Each number is 128 + 32 x the weight over the matrix's rms, rounded and kept within 0 to 255. Layers, rows and columns count from 0. Numbers have three digits each.

# o: layer 8 attention output (transposed), 512x512, rms 0.0632, rows 56-58,120-121,184-185,247-249,311-313,375-377,439-441,503-505, columns 0-255
# v: layer 8 attention value, 64x512, rms 0.0682, rows 56-58, columns 0-255
o247:096156113099121132121114091131153157129109081100121126172113121137134149149134091104085149104110139164127141111121126125165131128105118134123144132152097121148100127107138112166134131136112094127179098076145073183119141125135154123143091121106134156128129153168200143147137161122132215102148148100120172147133132127077155179144165159076154106163172137145129093091100090092123085176129148141110138124129112075167131084103140158142111123126138125114116073156131150140092107119131124111163111132168099137121102100160144102146115157143075105116156123172143125118118119137097155133111107077118118116143072136147158156145138105093140137145100163107117152095124122137105138170167137133129104151119093166138146131126174151152052141135100133131124114149058101103139188065136143
o311:140114139118075126142121200131102118148092185071102155186122128121228078145177101218198177138160134127101141094109137130087102100120142114098115098132117099120140136111115109117067186129145231130112103130145118022181121118107197181230048094155122079159193152110129146080054100063093120179054134153146215128105105181202110057068097147123112109188129124108106141129189109175131054099159103136119092139173136110159113092134149114145097160113182091174162086138062014162130180108137060139149168192100170067054111158112078178209142101139134126106167119066077140133144179088069110191126176170127182194083103111076125125122126152172155090171101137137174139145132189123098201188126109151143148098124187141147143131143119127159112108180229124132125165153144125105046104155123164
o375:110161150074175176122134088140070138126134130141121140160149135128110174137095158107153141110112183179194161132158189122147041149155145167131170143138116158110110112182133167101099120194122096116096177137154145129122145101106137124121207105151221138084135142124100078072090131122153176126152098150140121187157123071169108157067114139195151145133106125154096153177141048086164160108151156121085123189106134112111102134114104074099118117121156131156179135142115129129132127088129150171066124110151133140159179116129137129124104174130106199133108169114095095141088131083127176181065136196094129141134124114129140125155157110149105132116128112137163105111154101167130137124109161109099167137167110077165142131099142140155191180073139163131134119091132153082132092122095137
o439:128160138137097149126131169111134087099122068170156117117133122092154139083095162127155150134180113154101094171076128174106074131155120149131128101101082155149091155100094148144087125156162082065081163169089123052108110161125107155118155072126091112112162128131073121162120126140113146150163133090105130100125081113128083075124149134132132136094111076128105186142086181145162144085099152144101140147122136158136165121196090148114119127139151172130131118144157121117099126090112117137137118149116158147092188086087145078142120101125113147173150122102144064121140110099079092105167137147113127075132203137132134123135144123140138110106122124128160113111086118153128130124120148147143152117148113142153149137068146165166183165079142111145116119103108081113068087172121084
o503:090188111121122135141173098192132105087116158107135138152147149161098128158094102123149110106171121150144109108156090132133142142141126139123096132141117101118139080115154124148076142132070175142150123072141190162140129143109109118133163138153122177130147130130136123099154097186118133114226117115144112170126137129188157123154038095146082059148097076119133161114156140135186107129154110108152111137174111143094121162130108115102129136145124075101140158030181130046125175140124164116192164096102130155209087129088111112080110120144167130165173125198189117118096125106166128099195111103131124156143151122145063101114138232134065152171176091135111070164108111108174154125139114142103137167168126052065175181138068119188100148123127143183105082171114188126087160185115058
v56:154155114063179168141101099133143103085091156133116185148145104123124152127121097139127095133128120157100132164088147155082090157143114096144093083155124139116149149131115149149089106131073064116194110139103135099147110143077159090138089123136164138100154125086169165142121088156123129175084165125131155139125175150067171111046123155112117115104156101186115135166120088153111107116161104126147093108166106150187112097148159085176134102160105139123143049155098090173098109160141136179132117159168132111066146120129090117196100124138155120095146115036089143132131108132144152207126171180082119217167087094146157170114120187094203139122132116174127178156114108145162101148074074122127156135116127096139190179135108147187151059135149099118112163153140179139150121071136108
o56:198128176124126090104083162182097129158114152121167083164136123164166097155107128143183111140150115167203123194132116139110108136171111144164149079159161143151130110175164152133157100121094128112185074119111117222126149111148126084115101093135076126139146152138077078086177119114137149128143106139169152128056144168117111141162083129144135108092182160156141143143137143201222105137168084178101135152131110099161156109116118101149082120166106189106157101111139149183085169124130159103118131109157043089142058094088131134109074115129155093118090137088161138169131113089078113174161177116145117137143119137099098075146144183129153159112121179124147166159218106150097146084130086099092145126131087111158140153132111130148085121117126109095125139126143198162152169109154129
o120:064104140075106119148100152116130140193112101080195131079128156108177137090067098165130124115148152075140117120125116093086113113152133114096037096128133087151188120146098102114139125080063170058129114159122159127140135140122157119135111165135157136200163069167163163139121115107101127173136163086137138078140144071093142137153156147148167158098169094105096094191077138170119139090119092091117092131170189178147171124095087122172152092128111112134170164101155149116123126152128136166151124132188134081131132145148128135108172123084098077132139114156142133106112128151158120097123102153133095130083097097165103155137175094082156102086123179129105138104112128116104138138103119149139087113092181117110196179099161173144142113191101134105114107116136075148113171121097077
o184:137120098131182126082089115123124118142178071140128106114221087174123201095163120069082135162117135132133153127089098149124166148202145136165123122116136161114145124117154155109097163141123124117087129137161157091181099065104135186150126188144164155100143092151136135143143145151136100123110099181149086096199161177084098092043164168110129160120115126154157137173138116138133143123095114090166098094132137125167119160154143101122127114087137179116175102142124104115088167099145178116108109091159130110095140103102075077104148099063139125128126136117109168139125119183137144147066151116069161131188180124173099119166116157133175108135114097134088069094083101122172103143142121141150161117161119105139123168160184113125109017180107109120133152157126112138118094132125148
o248:086115128098120161121156178144063117156107151136104131156106094100120142140195122049063097103140109119119138153113076167094068133166081109127185122093126162175140167111106151219172159113140064105145097148147064170089093079134099167065122148129106190121167126119120083138168114123155160103151138089192178149091054125043140158096145126132141067108141118097136119172142142125163125087131130105121118080085097090125112145171110100126089126049178108122109134158074100124094168067122196154139105086157123168149167168136173169156130113152149171081164169124173130076106166081069112188126183117173106150200145147055136088108106135138154091196118148087144144130176117108107157127054142159180103057077160190105176045126120097132102145177164123091178104137108078165088122125105131
o312:109066116072138163092112070100074171129185065194126118116166083155141196120149139073115095145145125116134114138157134105085128165074112064129106124175124138116169119138120164145075068156119162176131176150115159149097125128109161110114107085130122175093120170129140120171133115100066134113091112169125144154154145111153136132077171161200088183109159085122055144136106170139124179187086070109100145142093133144098137167166162150149118132136154169118147162141125155105112179134125157128143163107138132123116137111124120160128085168070137098142102098174054142142118099156133094116117144101140108117166157144141154109189106112111131095097140179086086087128096113090130121169144149176135144124151110111162169095134197164134065100156057118148160104112150156085122099158082106
o376:119166149174095103178217111145163086094139050150106137070116097126117091150062074140168191095160154103104089046148106080147153088093143173131197165143082093052171120119084118049141124129115049124129180064154128124159167122066142112132149077101112145125137069138111110100107137121095111114065175119103158127142087065172121076141119114124097127135105175200158133159155088095177152113112151114094153198095199139124144103100098125159137155116169142203082148094177145033169103159167104121069176149130146138072197157170109113155099152094093190115134140169111070078117104168127122112129091120137097074081135160131174154125185151148104129081146188141140084149122138096130083125112171169080118184126123067192112189100086111142083149063133145083148049116171094111083106095137106
o440:120095153114156118138123113134085088156081167121153088185053082138081129105093148128146110142117119151136133106148113110132078099103168132116042134110071130163098124092102135182108145127175145122151140164174034150140140141136102116136103081126133104082119145202103165104157106097135164120158116123103157132112099133119163148088096158121135139123100164121101143044133169093108170132138144175098200103156138153034104130116117171136099110112139119122111108153077186073187142125136134180193103168121150135083182120133181140099149136126091146148124118113127159137143099134116103094093137075078090101088063144138102074155126085114146098152171081141095158120111125153133139155167115114140142122122132180171202108102163149185142134166147185103177152117133105133096155162111128
o504:122131149156092158132110118161138135092029153124142120145106156099167133171169093193187168155135141108118065130123111111190135154091125192089155181100147206131114106093107126062073077173174175121092176135146109065076176154150083127186146152168148177125149096100148123118186123106124097163139108134107065068095174119174144161224153033129064074096078084124156100121158069076121097138142156107113141168134133124118095173080071153140132155159115117187157164152177127083126093168087071139139057125118140157142115152129122140128141159178164100158145080167176105119056119135144131100137114123131159133107107070094128215050076105113098085166127074089172068066100144141164162106178125142172127141127155084078000066195138114129118226098165103191049137172116130103139143132117144
v57:096132125109126133121128119150120138127095195049118155118139105118129121074122126117175165147109109175115162112121155116114128112136196118111165152174121156143115127194097181148124138141036153172168176126134178123056060144080123161176119113179163151141114137120109127040164129186150122105109098121083134103071168190130164142149120142132133139141117136154119141100197144096105144119131132127135127152121095159176151103116136138128137121117100136112159120091132071161161109065074136150137164214142126154067150076153153105108148106095122094160099091125118143139160104140106080125203156101126050129146136139078136153151204143098175145141145139134140161122142153131120144141155104141146097146142117127171148110075080120152148149112147102081137136180154188109131127104108096
o57:128164125169160125166108139128111144177093126102092159196070104165104151172124096148175190085088105148140104142149117121147150182092156067123151124144157118121216193132142142082109130102153192141054156160113121082091122107140131098156133120159138095115038122176139140087126102148124119124127149098137154058142132112129179162180135127130170187057127062161133207207151151183136134136114099122113165115138096089155128147146154182101160116170114112154143016146096125143115134135192159105128094116099115099059133091128148139136119161149171131175145123131174202107102106086140082168104154137110102152089182120116186097103163133105122132112112156083073079118157132167103185165161081086099145126113106166085129158085154121101113118103125088172159154124140196174142129152114093
o121:128164144175155061064189082150114120167143126150154181141138130129173032184119128189163114170086102079082097173124093128098115148072126155080148098115103157103146120122113135181140144089153116159085160155191115169106115145091143163108114093086188054157170080126160113147142160175128116083083152153084133102131108147129121126110088062137156123108174110173149207140167150171155116116151134078140195184086133101157125088115182094074124130119125181101134134115129113145128130103146079185102129114120172071110088187153109127060106162102185146136099179123082115106086121100116095148113081114115167139186129124113083100111181111139105126109098111041115098172090056118139162137143107086129113184169105120159130119153071119116113115123115063086081201145090089089145115169172098
o185:093143164152120121165149139133118116115179150117145094160141123082145145128150138098100095137176180134144098121154130131108157121144140117114123109102119118201109133119076138111126128158112121105195155107170129164114104159162116099081083101134183191114103130151074090081169097092125126135153135076110114125101125155126142144115160179103114107209168115169131092107104126136070076124156102132156137099092112140090171146129145121117137112100112130141109186142125146144150148129111139119146165125123133111155170162121112157046114088095118164130130102167061124150183169171128109074177128102144094169195133163152139152146136131112152078145162121160138165161146142097176054146142176138153172137130158115172170144154169130161103113141163129118170125154129189129153111130102131
o249:126084032146144146116108091134128152110122127167165125139112089163146163104154112136144154149169154086177115178143075106137113166151109145116148207151160165079127093144157116115069127113134073146089114116101148124174090182111142147180124098077143122126137081137134156151112151147090116145143128132161134121092114098125048117131158105107130110143164143160190144145160077104120132112126132144060096120144127143112080063130124194143089138161163118097095091083100125138053091179110101153134103152136133081123127193147171129137166136124133149157195100114089126168133147115205061176056098106121210061155145164184100105131171153125142098163099155197131101123139140142078121133173114095110119127124104099078107169108134025132127111122126086126108120176178125132123059107111088
o313:129105171068115152203113142165107122141171155090156148176158098143118171175110093085064080094096227161129099081160119143095110144118094092140152094136158143137078104158109128130137120105144138208187207056151158176095113141149071181115157141116196148055144161155131088030101152056162124112117039073117038148144138071153124148072143155088068110181134150116113091139122130171125135109099125149155161122068109168119131096092058153123083214035116141151159161170147197157155228090107208070050162090090140100129111095048146172118122178081124134156104138139073145157166156191122210026200130156148093149126180114152118139143095075189103102074192169100067088148122013010114171161111194109141191117170074150176097093194145163153058085134099130128138141117212137071138211086107173
o377:144143181121152089148111255134167144103165103107121099131192125139156147087111103184114129123074169167115131110094162173152086095116115106079107139088104081152097130114113142149107160181126103089103096142161124098128182079110123115114105157132114134158150136131117132149119157180182194188158107138101120131149193149156085128131100157155080127158123136125124069097114127067107148133080178128107152149160108143162137122175097096138180111150119091110095204170133086153061107124090115119104162123142078126097179110083145153161140085140076100094128141076133076142118155109160171075121109164133116157134123120123133119116062144138092145169159108131137139085125133205132171056095146115126071131165117091131135044130164171142108152164165141110116156084092097118078149150150165
o441:093107167119127134146108123132142155126114170143094116076171176150143145089151116143175111069147116129068114113154148116140167077107125159128152137085143181089122127124121126077122200130104138117109143128098123098130094144118155130134106153177113119082145169110153069132144138148104137130152095159086109161101105114146102097113091157086112123136134149081189115152095156145137169119080093091125147119088138144166114140123155123088112141109142090100110097102161135089173105138113103157143091119133134143115123152132129181169133152122133088112148111143111131067091113114082132116137104106129127167120117133126128150123119123182097130060097101116159117178092086166130108138146152162111128123134165129103105166122097095091160137130155101157077089106114164108101126146135104
o505:192133081086120115075140131097189115123139103124093165107127186094129067144092176146107093151117136167205151155132106120167108144154129113157160050100083119162189125139152055077149121116076140082182110131150116111078207148067094130094140165125101140099138178140133187140077122122071151123132132127126122113103155147110138131110091162149145113156132126130128151101102154139131139153161164145112083105119096082128137158169183137125088151118098119154147136152121095136114082136138093137170176092171126176102114159145143140158070109143148150117094117105149016085154134076125163114104163141131131084090114137179113130106103103134173102086164110097144134111088121083155067091092091146092126194136164177123136105163172124095134130142077174117162119131148086099156131128098060
v58:141181128116108141129160078172092160125141125093148113126073194140116117135187125123071154144176136176117131098090137127175142136156106131178084089141105105102148146119086161074154145158149108094111146190132201141113156177092156136132081122100175177126057126134132073146101134170109138071119171145153116129135068203165120152132184108161116146187165136092188159163091127122070092161133140192108084165111145220182157166163155134146153130089154129171172127161164121103095181173127100122096140147169112146134099091147136121137195132182129082125114096117106110124024156065112043128111091086157183116071095122072135121087087091146128116104107156131151061116076064106086175094138128103065120143077078135120120093159181133158096142159128083115157129118165115173132069108158138
o58:154141156127086093152120124142120120129195152169114049123119083173082146130147121136121150126114120080127098202151081182097086150116193119120122163143119161123132142151129073067138151040131150137101103093167146182149111156105119136116140119140148141124125166172096120103127158126115076180130113139134111120132139134095130147163124129194174139171192106120137093095135092154097137134171099122202089109118132088117116111147142142156135142142109161127097137154136138140140160178124134137081138141132117107098149123102154145145155140105133111180162108149126108138113125116162153136166149099135114175167121076127157156155127149153148147115137162107139123155135102161087168160139117118095111102177122212143086093187120126150154124131162146185161124116115122136144160146150160